Part of a small language model's weights: rotary positions, untied embeddings.
Each number is 128 + 24 x the weight over its row's rms, rounded and kept within 0 to 255. Layers, rows and columns count from 0. Numbers have three digits each. The size before them is the row's rms in percent of the matrix's.

# layer 7 MLP down, 320x640, rms 0.129, rows 116-288, columns 240-319
099:149128095110096110112121127130109150182100165153127136106153105124130139088104113152156135132176117124154098166154097118121125136141140136099126114137137144145090139122138118116098164131115154144144099159117103121159132100125107108124140119
106:127134114191119145163120089103132146130124100106122132119119116141084142119114150132089148127156165104144076085110142112128117103101123107146119210128134097135117150075140109118166091128152137078149065172134113173123129145118143110126111162
103:142090111109115141127120148118119125120154176135103116092117176143139113122116116090083102103099144142116183088174117115180151129139112130167158136132117157106144133105115104108141132150117159141163188116114113107127103121176124143180147112
099:170158181159130146127168134135172149138163120114135121149138082177183106172139112103081102141164105148183122127198113102131152161152103125124103175116103082133108097115120122137097114132127105116164177164126143120121111175146129181142082179
097:111148122104073151115150140126150098129121121077113161106131094139129127113107142099117120107128152152151145153119141075175130120139149176135099132119155120105099089180154092100122129126102079142106137083126148135106156135125165123124126110
102:143138165129131126140150119100116124138096165105156147099104078128125146106125125152097116129135115141121141150099139166153116148144149128132137155099133147129132157173129136098160142157124165111097154093116110115120147075116082086145073094
091:082146116163145147113168067108169147130130153117120163152125143113110124110153155151142080130129129122174077112129145114110129108151142121141156107100134123127143112191159145100126154146138097109108178169091119148127108115104104113154128069
100:161065171151130173138092121116116118111151128143168088104153132124106115087149147155161092116130118140158099150125103138142101120127126154164133108115117160167125138137114149136173124170143105092195098112122156145134138108160129127112100155
098:157109114100122143144127098119142105149138143120142098147144141084128084174116154128164133160098147094096157115135158120144109095137124123119166121117172147114141148104127183149133096084136154155157160131155130126120116133161114135125114089
104:153126147199100087117138178090144148136084152135123150139163111133164122071108119135113161116104109114128125105153153129171106121132102196128100105094148114114115137143125142100125108101118148114137114180090076068124134130100153145145133134
093:125101105118114158151101090141110099098115025120121114130104145119156136097073108110154108129124152152138135119107150123079144101122125120160120152151100124150090131078132109168112138120141143076128105137184118096141140138133147135116148124
098:148160162135138108088109116113126113200114154120091100129171086151152090108117093102135116140153128081083106107159133120141143139147090112154132123125123119125144132087129104118135143135128078121146138084120118151116149134158156116131137121
103:129144075198166128127140185127152134181140105133103134097112146096080066168107092120135087117129112134118126142121085133133166119108119112104103148132125119119099126169132106213145146150118104153190115158118138156129106159096109108098126113
098:114114188118109149123089154168098134132114162155100127116096141097107107108134174142113155117087110115129127138112141107136111134148115136157099106166132116111138094077121134149126148161144115104166165134117160140179110159100147157068114130
096:114107124105137152148103140138200137099152121117134113110106129119140132130194115124060122141084129132111156153147110134130140155120112179116102132132114129106109112120136148140172150104116145124112134168119119153097121137106165133143125140
097:125175111111123166113084119170147094110129121156113154182125131150153141111124068109123133146182157146139147144135132118134151115091138124134129168157150084099135177148087140177150106106157144164148187129114107138143124136129102129121075121
097:135104129144106083123142155108114136138145156126121133145118115126180118108134107095125137116130133114136145118113154133142134115113119158078137123123140141132161168090104146099146133111146130158155153135130123104127131093142102145120092141
096:134112071135099124118158135124152128128137126088096129096120129117124154168118129122119097142104110121120127095137111144100117106128098138114117109110119120105213078130135122092117142149168078123123156139129137102112116132094155141080098160
091:111162078162136103115129139117084145189147154145135138138165099172130160114130164101152089142176148140131127136157169117127091155155161140128161126125147149117151116124086129090098102115136087106131117097144101124181156107137181144117114109
095:134123150144139109082110093121125136121122113126127074129077133191160117141151189086120135090135098078132146117121138117107165130127113125150090170128179145069169123172154125150120106114108117088134113132130109134119113118143104126130133114
100:148123145097123098119130145122133140144110143081179109085152129185168158121120169153079127102130132113112086132159113129116178122150102142080133175114111133116121110137110123142131120153112133113126139111100125114110137100145129131119102162
104:106159160139119132129131135133125145142173144138125137136171126138101125150106135125127137128084127141115136149139108097082113121136124144116116114103140110128135101116087170100147102116091128112128106135109122130139128093154122133156142111
092:098141163108140177163127101148143106151132090112117141133124115085134097107149160132112097142097157095148072137149138112154150130126105107137094150139157110164142111137131144148116091147116147116127135117117117143146152101108111145177126123
097:163072104120148119117159124132143123121147122095144105126137148102109150167110118132119095151148168137099131143113140103125126112122111125166134112126104119144124139122087141095075128160107142139117091137140132165112111136119130117100176142
110:107149100118125109120129113121097145134117165127086120128130044150074147138138142142179130119145067168123121133141106154120127106105122162098082106138143109149163157127121144105144114129120103140117128129163107115145130086094045137141129153
105:129136133124148123109161128130111153104112143142146144117141198094130161123085103106143120109138148153137143133130099098111130109148116105098115144091108115156159089136126099135103145170119128172127128123128124161120138130192148125126130142
098:108123109139134130135109173081120145128142109131109131109153159148125092145130129099170093127117130126140162109144137122141118114123130089134148113103156105161168118097145147170147111117147122115098105130185139164158102161116136123085120171
096:148130137118144148115137149175127153162148088197114159159158118086134128096131113106116091149151176101140115125136099142185132135134121124115094146147113116113127163147139192122110109116139124095124148190116119161163174121142112160140157118
101:127123142154135157153151088125146113139158137073114111124101081075107102121113135122124117093122180109107100088117135119115119123150142158136150108141165142129137152104096096161141152125130096126116135147146098149168135126124140151151114104
103:162150133127098096183088156132124133130130163160126143176128144116179092137127151118112086115148164138110109139075113076149131151111125134110113135114125098146121122168081139144156110124126150184083115115142176105103116112145116143126079096
096:159148151121146127111123133138121164103107104128092158087081193099163117115112127190113135117129118131148138099141134140132132118133150102123183139124094151090082108114103142146112133127127172166148144162159106127112163126101088110126173098
102:135125097084154107121134156107118087148125148184148129135109105137079129105130120118106090132153161136093121099134139158108130119119134154142104139132098101125144117138139144135129128111100160105094167115103148117133130161092098150152132134
095:110148141154119142107069159122135114189165150101176106162105115079107098090155129103116108142151135131112137115151136149131098107092129101119144115134144105121145133111097114149135127152115129152173139122123127107117098110142125124131138119
092:131130128129118112138140116136122098111141135126135082138155126122141089106149179142086130147145150148152095121143119113144169135155123129130118091094120088147137133151141094109122140122159137157112140132121123147127159139114065134147133147
093:093117116078092123137127119138127121109111145128143100166096156122136136131142126104108104120118123137143112158139129137133133160132137154124113118140085121133121114171141097109113123128149107129151115085109156118114127143121115101157131116
099:160106132109110091110083126112138123137164141073112164126138107122111087092093131127114148121130166137130139129088137109124130120108137175158115115109142162180129162113108142145123093146125112149114083145116079103106135176118128133138127156
108:102175151114129112089159162109129158141114144112152106140087146119164122084132171112124162111162138130110192132175119131084112098106126116162104121125131125102117112089138151119150092150126090088085113076105175135111104108124084128122162128
098:135177154125145112125129138117130101120160078124137162155078091144092143127140121135154124126151121111167113092127139143151121128134124119135151100124137124109114126131125097137119156118127117162113106132140126121140151151132117119123121134
096:130152124131115147125118121111191161135131111103108102118110166095159116150140110146132104109108164153094141155136125116153132139176117128105103108076146167107146127111133143086136090091145120165105106129141155105116119057122107140083107159
096:118143121136087161159137170124112109108134098091124138175103141131106143132086151104156157141111096180145104128155169111105126111183136165140159121178142125147118144121104150151105156124138129120124118113130131108130160109141130108105166106
100:130094078117116071109104096118151167155143132136134125115123135151134149142118068091112108114113116117127101114151148108091118131150148130144098094153153181158137097134146102159129142133082101160154143132135096105114092106139152121095134097
096:115148098146089104136082102164111114138105160193129099075137158148146095122094103149129106144100136176114157135114099147104162131114116113165124117176160098129124140134146125172145095108147175123106127124185138129122057146169127126162135149
103:125147136131127080155122147139141075137152146122102090148114146147104108132144136114130111116099114092167118124137109159109106166106106103163181137142146152098139105126095099097126116147140141124114107104118137148141110103058155123093132116
101:139100104090104147167131156127105107110110090111092160100107147117141112154128147140131139094143092130097114146126146100147132151136130189175118072107098118126134148144145124144121139127090079140130112121126116127100095144119116131097144144
099:122116133138123145126084156118128140143121151146109146122138101117140164117149130099123205129142122125172135168116089155169087128166125141124169148092139169180126149143121167107091079137093149155130154150133120132130133171135174157088103157
103:138169070092144133119123105113134159069150127167154136136083134085103127113126107088075111133117134173120111144161139140108168128107117154121127131092139145102159124167137130123180113122171155114097146128093164129072132145111110126133092157
099:127148118125142132099150126133103125133160084143142101146112115140093139124145114112105188148133131145126115139097133105137108140132153155117146087094103120168121156126134087122126113158124165134158099113135116103169078116143101167187123108
095:116124136130184110168096156107135160143151100072132144165082155087156098083124140145155177130117107127136134127124141106106129130155097139085133118114091087160071077135133140098146108131164145183137119140169138132169144125118129130097114131
098:119143150100089117110140101069134158118156146134147144136113095157132126103081118147139126145137109064094147159176136124141134137166111129128143117100131130135108133103078119132153132144172103157162121165112090134127113086111132108134123113
099:135149135110120136150113121153120135095112106149106145116143131163169089131127104127084112142134146099145106129150127091129100141140106153128124162113121137193105120144128137083121122110126110143127135130133085117087141135178153093129151073
099:129107134142166125101131151107099137129158161138146114105167154135118117129099131158147106133144127152124110130117153127143143162166210142144145115114112132116142101100130095186096145151162120143125118107133163144113154160129096128206096135
100:126106161155187115124153079179085116142104123126127093132153118112091130117147112131107110142154138208180157163163171120122083122151089118120129128150113129156123112104148129082162143107118132150151089113109135136111107138103108103132127090
096:124133149119108107123153115111100153140111139070121160107105106073109153139073122150132147087102102131184176106129137108075136105145149150147118120111076105136145125126129157126104144132144151196116138135135157138130096099137180092091088130
102:094149145142128144104163161149156072098135131149145121135133100099106120135129131149139152141151155132132130136136154075177140150110119117104121166129151107127108092167113122134112136104101137139076101115092115144062111110123144130088140135
099:120155112133135130135116122125147148102136109140129098143113173133146113162117148147122132093095166093091157117149143125161100137142140117112113136124125136116128159122123148101136109140182097127092142132173135085114113131095176145205094123
097:104121111177057155104148135131131100153124154109161119158144148095122143121091121111113116132146141137085152085134145151151113175153162143105149097082106105138126090101101101123169126124153151114132102130156080109127083091081096108151115174
098:136157129153093139060157142130142162162102109134141141142119129119116126142156127109166120104118146092087112110108129109149093112085146125138145112116081146178140148120130118138124161157122089134108146100120121081137109105123151115140090112
097:126118108115065116105108126152167128106126119126164149117058126133110133118126101147119113125128162165147115145134126115148147118175104115152103125107140162125109119126081119112108120118140142121128154117141133125090077137162123138158147154
094:148123135167121156113137108146127156096124145124114084122166092130135121165112138093122160102101116137136149105077115116155157139115126130114127093127142137087120128155120142175093133150142133069127129135120140153094132098109140120100144115
096:150150116129144137176130147169130112182128131108121115157136093089150147106100180135126108093116122128107117128116155151152093143106141124162142127145131198145133098155147119150165112096146123144121110131119174093136096093125134144136157102
097:167108156101164131169147143112167114129158142158092137081135114131152133152173116112099084161133111121119145137152123111122126130107130102164132085131101116130141105138096173119184168119138121155083135106170152122095108107134148116151133119
098:107122084063109122147056086136103145145122135152133134159157146156185140096089103132116130114128149078121108160086127138092127128133151133093129133119156125173139140113117155134162133099135107119126115120152140108147143125115110107080132133
095:158148112120149138130169117091127162122181113118139164174132110125142120121108127103074148187128108138124113124130141167099077173169110135082124131116112107112085143094092128162109114118100119128160168087135173172145136101140107110139136123
095:142130186139165139110177088111169136124138113113186119116116105112094118148131119115135171139128158115090153080161125119062166115112158122109105089116152091106115129125127124108161100162136142150147120114115129119131105102097143117125139134
093:153146124106122121132110157141125126112161157124132133124104145127117146095138110069128133112109093126146153139067123134147097083117082122153134212097141111130115141127134160128130090159174104050112153089144128144172065167098127098149144089
097:138079125090082102137138130125135118086091082100148163221131111134127114140152113120143145132110145119113154092149120109139176117117134123117133098089100156090120124104170080159148133139084122109125076136149100127119111163129161123150117133
101:131088099142136130167098084110117121134122135190150075126153151125121105115091127142129106170070113142177139098152153153153171119139153169146118197117137119104124112139158137138143122115145150101178128154136140141160160123121116108120142127
102:130138085104164154158116139108179160149139133150115143101131142116118138157165134146096116134153180077134141140121158100152128129078119143135157117116119111117102112121107157111138142130151126095130083121142128126116149110102115126106144100
099:081120149085145134117150115140110141161104167152174152113124124157173135090163105123186158098148171132141158106140163089111118111117079122137126122119128123142104143137144097112125135110141159180116185122105181137147127104140178125162148085
099:104140087137122126129136090138103127142166094153179109174084088097115130101108092116131137122115121108087101150141098126112109124148125123149101171135137086099120144164141110135124131114152129103116143147153139141121172169143140115091110106
104:154144129106085136119127119102140152146101134147136058134127095093153148099100101125136101100143143084126147151145142138176107128116108121104111133118134136082086083165138146119136118130121152134134151100134112118142135109107135190127131143
095:140121163153116132144143151148185092108118140145066137171091116133138146116109106115125142181149129154111099161098165103100088169137137147120121099126152135131147087134132137112128127142108123099105131166144110127141113191110158156090094175
101:089149120114124139124123125113140162142172105189145174131116108134099142165093171141081148114097136151148147103158155165138141121096084142152116146178128102141164120137196157126140127137170147127116124136148150078138119145149154113110151129
097:098137148143101126143115179127116137141081160141140146107133112152094115146126069131164149140122167167173170161095116127114096160102103134089175103100118124172103131151130104141102127190112185103124133099133148128161156130142139153177150121
102:125113155170150117102149116147108111117116144157129137131111119138145141147138150122160177160132161144116100072115102155118126143112076105107105085158132131128116174111110139169112110117132115186099160138096090141115122114102099131163119127
100:131154085137152157133159110119120107147137156094142104117131082062134108146099119141126128119127121147121108141132109131129104146151122148119122094162130184101156148131146138103176104103109107141146105118133163130153097131162139123073107118
098:101112082097152141158147102104139116144079128133139142107139122151125118070139150135153125081144131139122040134129142153155123165169132121136142154092137121138166121104112117102120143177138124122122133196153102128099123110110122151114103169
103:149120102183120133078169148105102164115143098136105126124080172139118104102154113124115087125134180140094140130151125142097118113155117121131148112177160144131115124155125098113111140130105144149142148080114135117101122129150077114127148126
101:115151121105130117144115114104144130180105117107160154148145098118057147108176091064138108113119106126172159100154129100124093105163119128111133114111162158111101112123119141122127131114129092124109116144080142167111117126109130149085123133
103:149110137135124113160099155120131108104137151150103158124128113108085197163099137107094176120128109126089129118112127121139147115152087089130133147122114170120137133139078119135109123118122110146102178103167112119118083140110131117092153127
097:117098101159140112134108121124132109055125153138129150126133129138137126156130140170138156090123133112159118107116144124136137105105142152125110120126127132137159118144118085118149123174113128117112144130167080125093179168166137171156133141
115:123120144128134115148131136101138104119139106130141144138117118147099112118080139111141102118142132173151149157144120127157103116115154135109102167134107152114103110117160126101168132119142101152166101111140153137091106184143110108178099106
099:150107112166176155113127161132135135147104119154138121097095123116108110121149109121172079125149121129121097141131127101117150137121115129130149144099088156120144157103101147167139158116136128145134164103144134131145178160121147117143187123
102:125112104131159144109117103127115111158141144083109131124136136115088092156144156115116145131115130128147127143122112119134154159171134120132139108117123045132143122111139132104098136132129116093171119131083138120116143113107107158181125127
101:109137159085096121140141158111103120146095140119143100117135185182147127161141144134130155139149139111131117156105084106086112134086134111162133115151113134126130107154137114130121154101181138138140108108080126160122132155091136112109107102
092:159131140164153095077164100121133111144134115091106095082120134122092177175099135121102161100128106132102106137120143102137143080155122142076111088144104128157111143154091131125087136121139205113121099121116170116144121134108141122091088141
097:160164084116103091133071125147087106102131149101126122128160149111129129107094146145143093158131147075181125080123095092115081132136093117135127129158137131112099109122119140138124117160083133170142109138119120143130139169111113152116125162
101:105151167067164132117116145147148099125139138160142106135132137095080122103111151099147154118101154122138127081115106089124114085159124112138120145140135099132123155138132162153123139150140151118149135111112153154154139125135128118114136121
099:131117123096083111074118174093133142091126121153162118144173085074087159128102130095144144175123099128134149123115130116107101133173117135134145187142118152077163156141140173141117084101098126147124177179078112154130105096166174120102174159
097:075143147124112115138085102123156095128088112117133108117141139127123135151098147169137078149101083136122142204111106123169077134141100118132123119109156140117165164105094145117110111157194115171123140088102051116106104119146112161151119154
101:142150131108143095109113157111142126117099154184148140136101152107144112139146126099117166135124136124118100194130143121103126133118124098122171140103159162089130126106103119110123172121118112120131147159132108113095134143151167152134129132
101:106107117122142186099130148096155135100149141154131086118141136121105110116113133133175081138127157113105102121114083154127148143126117087125139142138179168144157126143106112100101118131108131116100128105107149098128123153141168115093132177
095:137157083102154148124137113116136132061123123116118113136152131160136110119137129133116088111127155172095203129129142137155115121137100139167136080138143139110141134120143134163105123181103129142095181115119118131123115147117150143122146137
101:120157172145121153096119195105102097127127144152183132127091138134135074114099143112162120174109121143141115148146134140095122085118126120165121109139123166145142112121115139166116120105133121101137113143117134130151102152145095132090148158
093:154108111140132140130097128120130139128105117131124130135174148174100101115141125147162123111174156126142100131106128124113145123117141134158148130132126158122099140170167133126126155107119108163137121110181172140091091121136136115135126179
102:098103121125137109139133135128090181169098133132121115128181131164162103117165107127110128139126133124120149159114148157141118131179135141138139140180163121159123111087127128174113113119111121179152102128071155120124133105114117132172130130
101:142113183093166083110075165139112158176089123104126090141132088110113180089148081118142108130123157105127172155114142134115105101157116138117152136138110132125127156156145160129090159114160119135119138179165183126089116083137131112120155097
097:137168159132178095101116163106156130133105157137116159150121132129121121092101089151104125122152116158133116143178127101176123124148159170159147084095119137102143101185130186116140145093126089097118151122102089116157138106155157132082162086
101:130134181122147102109135090140125167134114101123138103111131137110125121092120084093142127146130137131175132122157112133135173103155146134127103143126098128129184145146138113160133125154080124113144138142142169125135115143126132139108111154
107:108097157171098127101116121072126118062105142147165112135152063126113139100100134125086146109176125147100126152118123105118126118091144098071114129127129155125123107126156159129133122147133116138113070139140100114134119118101142088139157131
100:099178113127147167101100131104093110092129136156111112095152134177167080085126102160171123159168139109112129148113125153145184152119146090150093096094120141119119146136153105103116131106136145162146033065117157116120156117113132153109126176
096:116143133165151065110111107133096135103131148118124096129119109100098147118149112175091111139113107074147151111163146081157114148110120144118134132134129155131138110102132107109113140145114146105110106133129103137128142163145131152096118162
104:096133083103165133093108135098133136131117091094161117132141153073106104102107145118131123111095122122139149114117111156095100136107123108154132096122140137140101146167114152113134141094102116132109149129175112149120153129112142142120143155
101:122176142119095160075159140140093119161138109153116156106112123115131114138129113107148130113138146145168145139152097145097126117099097089146135095114106128122160142140137107120112119124118116165149141103116084128114127150094118083123162098
096:117096146130121184151134172117100139102142151122131168106143118106120136106163152157155154153112105123164111121120124114098137133120153124136147080118101108094130102133084166159098111135129135139121126071128103161112158094101090139097122098
104:127157122112114172131167085107098095087177081135132183108148112102108109161150168137157154119131123166106158134122124122095152122139135126108135158149151083097088097088114100136102167144144097147122140105105108139147127160144120129142154126
103:109139123146155092130152148049144170136142132106176140140170209127138107084130090137112135097124126140101122142137133142118162137110137117088126101151120149131131160131114140118125103114112123121130099109139173121117110140127129127161147126
096:098129105066143185113148116142122145161127131147113149119142154140110131159163118088099134142149122143116113129069135153109131126142105140147123136146139155113130127137130099147100112116107134140156098111135120111125143127091148142138140138
101:137131127122166101144118154107116118130124140114155141134146086157108139127088173171173154132114125142116109156138121189098117147152142142138147107147150098147113134139150147139134119151114128092131142125083145122093124116130150150142094069
100:166146061108078109114113135096144147127116132091098107103114157106191131112161125172172118122139119131127112083154136191134119103163092075092137137139151138086106127131116112173086139085061106174111129150147155155121158106135139129139101110
096:155126167120079104173115140130157139170099119133168101113132116161110099118125154135102094148137133108111085175136138135107127139116140145113138108130129128135117144157156145119141143135128139136108162133123127144192155109116124113131118135
098:154167123101081102136094092119112137130115127110133094180072103137119091111119129099109100127113149170113137107161144101111116129094128116149152148138123110136115138092118152087119164085153094144099106104135148134163124114113113136103151169
099:132155092129121110125069101131136124153125164123132106126115087103127138145145159191121158128090116141138125147080123158120076138131105149095133119089138123136161131158175103135122123167150091148148139080144125193128110156145151081156104166
108:127167108122095197158101113146106122178147148107099168137156125160136142125088191138094133165185139108125123119089152153167135176105128073085142143079160126107096097105127151138093160126133119149102117146134107127088132113121118139123127144
100:095125155148104109131146140128099118130111129098077138097093133104139109163108094091089158153143120101161139149115060131163142141094124115121164122122121171135153149122111103150135155117121097112105145145134164090129095114092110131084134126
098:076108133132122123124140130125093093113094129096168105140138141134175111100094113158146153139113107097121157089104119126167148151124136131124126104146156130174146132117123110082101167115091147102148162128137129157095141163119138158136106137
098:136108177135098131099140139097143144106116124142119120086136138125169161109102125152158128087154111130101119123129115175131114103130127126125075137144167109135163135133123115150112122117097128168096120144116122163128134128123141076145125168
101:111180129120117106121154112167137133131142093134106107130140143099137135119200149095104083093126149102134148131133137147135122160109107147150158151127098133099131129131135128132126114110089100117127131104142089131121070143126095154157099143
100:085117163121161155137127182144163137068131130091143123136089107098160104109130115092118104156152138095115125148135129147144134144117155074152155101112111110126115136161090102116099129172117153139146130163080147129104121110169115136131107166
093:185108160121154118151112101135112141128146113088103152105083098137140072181160166154149112134129167126122128107116169075128134130109105107104110131131112142130141116112115113134144139099096124117074119150145087174158143126127116148115133104
096:143093110181124098175114133132155116115109105135148084142084089140088121130180129161066174106132116178104109120119140127113153121148126074132175144152120164156143138131169096130135143113091115139120112092120091110085129140108113140190128122
098:158118147157128095144094117108101094122137127118136141158113115069150173155104153170134132157117131173160131166171110179144145097151121134188107122122106076162111110163144105125155135155133114146129125171095115131155145147133116119127115206
100:102130157133150121158134102142142118140148151116097110106121127155095119107121096115107137115131158126115156125140142159153173122137139122110109158080140121072179115146152132121123134113124170119159113130118145159144116131101157139123128102
100:148139105099129103099154114136125107146074137152124107116109128112128113112135185109126128142140092152132191118148131136140158113165129083121140141133105136125108130149125101098112166125130115112144138109126145128083100106124106114095122141
093:119135161113109125171181109148156167135089138146134096120123129121122104110126163116142105117126167149123133116142105163187118148156140076160111124154155128133125142142122117115144113148128170137120124132170140118143119153121154099131133123
096:137135094149122091117145083118080097122130138108140130138115135134108147109157102097122113100123121188147147186140138116140135099146123108151160107084095097134136133128145130147139122112146157111128141136109133125117121103138106092123119132
098:110148131127157118100076098117081120116163091138060127110147130139075149129145097116164167109124157147143090125140120160149113131135180163138141129091095099107122116136130152124117147145115126118166120120128113129135111127139131122118096122
097:117135144067121156151095147128108123154103139163052118112126146119129137132150087118151141078080138148133153111157157139094110121099159121168133142133099140114148123156184147150126111123106170077102102136134133132105098121116119159166094147
102:112089129110135144104096172104174104125158128154148165139154136151107171129155119098093097128119157115129134136106121149118085146169136117156123117151136144153166190122147126110118158134166125096137105149132127134118064157137125113129109132
099:118146152124162138119147107103130118097151125146106143109147115122122124101127116122101149178143155119099157130139123179162090104135138083115120134170122154128105115115188121166134127147134155091126120145126139093125115113091171143127121091
096:103115141142129126147131132162095141095114141155097147140124139097082091119109129180079152100158084148108124156109073102129122110125116083108123114112101155137122109172079145070142141144134093140117125128107111117133109093207173116124114130
101:117112092139103104121126159134110153144150141135153122145133165102105095142172117131098140124128117134138161123136122149153111130091130119101142082159128116096165154121119125134082120127113165120155123101136116103133102112145118126121133131
104:119143118103104104125104135100114126142102114124135135164111113085162171154101093124101130161136100128139137148117149139121110101110132108114120145086140105142131116105129104139133137186159095147112151138136106154076095119159117155121124139
107:112076122067133165167126157068163121162146103117133150121146139100146139124141144113128144153117091128152132116128145154120106145161092138089171108132101087118076133119136197134138106133131142096127152131107131090109136131115117111122144129
094:089143125139117112138142069135152122155066126116132119120163092107135129118141128133146139099138107096112119109137155154090132124155150117130128134126146131148122117161115139137117126115127184133118149101130095139105133131142140091123138112
095:117148091145152124139110103107086117143133132084116149154173143173108149095118122127127130133163140141103125122142123142157152116130125143133179149137163169177143115167095112135144125134120170113126128156129097121107075085128122128157123141
096:140110132134111160168141167116116112095122147101129088152133139084164147190101115127170083126137109148110088146179121134133133068167131145108095155130126177130111119082113105114129159101133087116153139141138118138148104137123104136124171121
099:146113144190136148128143086140124154138167136114139140139178127149160122132072138150157147119159156152133136134104154160130144097087108088132082161153144134118150104129144088158089144132131135139130096136094152160137120140122107147094111199
101:110152140109101169160103085143122127118084144130148091139173112093089105139110115107149130148124152115090116102129103125166131145123105147152179115122111126114078112107130120087153105131126162150149155104118112082154114140094076121102119099
100:123141118152151152099138133136137149099099080139128148127105128079176111156130086094130108100127091116129065146144130097113149120133125130103131160143181126153133080105068138125143120144149122094110094114136149086140108128131115099116125160
098:121125109174126098165104131095118137123108144146118075108135104167143120146099118111141112136096109135103096170102138180155128111133141159175124087160163108111152068115114169098135116163141098179128149172139098140130157116128132119163148139
110:144145112116132123122090129149091150139101143087096119129116116099189110109141139161178103125128133101103128097125131135129158126140120093109153152103113158137150116115119177128158124150119126152119151168095123116134132078117123133124081125
101:155144123139141103103133141136179109118102114132109175119127177140096127153121132152097165145129122179117119095104122090106125122131113125179153154127141148159109130131141113145175135110130119076148159096099122119109126126091140114145136191
110:143111114137145154137060113162133112109113098209058145127129099120117153163095133115091114125163118131115132168107144119155153110117125128145177152099141126158117167131122125134150162109115137162116085153110146107123116122112148126106135148
094:155067076070130140140125121083117106139121135155134137127112142124084116125089130095145140114146100130101122104109168148125097131101127119150143144097120111131145114186118088141083088125124065145114179166128151115138111118088124121133147114
100:115118115133131127166104116116115108104135122146159170112118154135074097153180122108144125154149130128127128129114121161156134138121143107154145143143115113153093103119156099123107138144135143093121143159125093106109101134150174128113138110
097:118132198146098073095098105104085159169146145107104131161130084087133128164125088103113128119115124097123115145099121114098140164142175097141096121106165106145153135089115109099127135137162107164055118116152159142120135081102118145152155101
097:121112123095127149140140125117105174083161141142098152135136147137124084136126093110096095126147118112154144114130141145122175116129126143135127067126169165113145149147157143138109112139097158114127123127138139138170123116114118133148140127
098:153153109115142119122114121130158087114137145128135148135120116125162151112130114126103144142137151096132119121128119128086120142087168140146106134122110160104110125122172142115155149123130143104083136161155143114163126162184121116067139115
097:136110160138127136136137095127098170114055143121117127117119131111133151141113115137113147128096101158129102158121128133178166097075143144183150142093115165145107110151148103175154155104093154128149139112123099137122128121151150144134158185
095:122135085114197128141118126114137106143119134120052139165170140155137185128159120154134157157115145126135126100141102122114115113119126118156172102130096135109153100120112111174154102138144150175176113101121122101133130105131122112110166111
099:133096142115113112117112087089138113101109141123146098121135141152170135139117134135171086124105098178122113100146111155118115128125151165129115101145099091100126134105151116134074133119146139112122122119127108086109152106138146140114111132
097:160131083123138115120139114137126113141100155129128148104141141121115143112133120166152136129137152147102128109150123143070107122100139107193140107130120152144095116112148157107136121142134160149118092131107125104138120130138139057102086148
098:130123129144093135127131089122114124128156112147148135126101127149114140099167107154155150121143136115104113180120112126130131114097137094132110110128114130091141141091096152121120165157135140146115168151157143107101095142134120079071148134
101:111115133079112151132134138122126165136141143053086149073092132097159119103137157180133159113167184135127151145138119120129126175132118108143132113146107133104124158121121130175089167107144150115170085113118111148128118135104133149137157117
101:149154127107148118128134147151121141118141143151128114143123162214155111153118103155173132121147098129101105120120121097139141096134129161115188088101140106136162124141106117154148123133131103143104145163093106113172136104110125120131169152
101:140158145155167143121114138130146119119123168112141127085135146163110153079128155067129134137109158148182198127117149123101136098111138085133155135178102161138121136147120136108166128159107124133074151096124100152136121121173159127143096138
096:138150135136091105125152131145173180084172121113131152158115113061135147144136103129147116135091159133173139139154113145098157119134125191078121115126116164116123075088128100115145118138120103101159150166144123177122163122177108121109116107
099:148128123151126104131132221085127159154136108160144071102119152137139147122149164114113124123139101106131148111138126141127125128127151130163151117120098148156105141123149043108083095125107141174097097140122134064117138130125130111099139139
099:123163124125121140128126166138152153093090114087155126139135157140145091155127123142158123108091122141135161144142137112126100163104139093116130151114133111119122165160121184129136112152104115099157143126126142120157142137083111121134098168
101:132121147127130134163124112100152140092100104138134116119149092082151138107106114155154153104140103138076164097108116139166148126088168150142104145121148159115131137089124136098125135127155133172201127142111161110120132126138096161160110161
099:139117128133098190145134087155131127100100112157143108137097129142151107125084117132131071142175120135190133141117118134110126097106188079156083153140182111106152160113144128120114154111133102126180100181099096083113117124110130120131156093
102:141157129104159130098089113159133120134152145174133115130120125136143072129110127123153099117111164122128101128139128128112143136098181153141127155159106070100155097119126108106130095153123128146109128116159134120117155125137183115130068098
103:134101152127091105114118087136114133075084137141116107119123129094159102161132084127135146141174139159133120094153158156151099116146157126143130122132100125175169127123137131155088127141108122132108105118142137143132103096118095139116130131
104:093122134144111155057101138115126097091121108109103081134074136145142126129147146135094089133122156121114099089131062158159066111155086129141134143152119140108100114116125130156130148148110121118130146168130134130135143137150095123123111118
105:144166146133123152155173126129130175144133099117156088134126174107124162130103127110122092126113158110132086127118125124160127104105137156141142134122136138104134127099126120117164138141112141121120133112107102121122128144141186153108142144
096:156117147145122159120138149124104147143107155196147118135142128122119137173139165133112137137141119104149096120102105145149111150139073113137137145131146150133119148151157142129133094108150133097133108128143107119144130083147064119148111149
101:138170110134163114171112112112157151128153125124139132111126151112138144097120091171085111118134108153162141145136065156114126138104116178145096139089088127086126150156147141150131151144137140103116099134113137085113138184139141141076124147
100:100085146117121085142168129121120140112154090093093096112121110128112135147182088129166121138165163107138102111154149066148139108163089145092122120139175146142124147132138064116087122144076128107107067144148108152152129136146198115175102139
100:153102103108102098110104130132105109146151126124127129126136137143136188129102110158113099126066116118144107108096138107107181134101099150161135122125158142120135113120120087105132124088166121160152165149136131153143128112123088137118159102
097:101110124129113106100108126101117132101113102168115148139133108108130081122089124118114066134114123123170134132156095145150166109069109140128134127149155130158126128139116189092172121110156141118150131156172130167157152128129126154155126150
109:160145137117105095125118144133131154184137191164181121114133121167155114111124109138183173101139075108164076143078113075138098139125171113143110109126169094153150118119140117138145134131115111135141096082171089143092124169116117149125080156
099:110117134145115111136128122130123120152112123101163100114162132143125124117130091116079146127142136119135137183116133128127116127141095136125134138125126126130101096111087183106113100154102097107152124088117109122104181146132153098108130125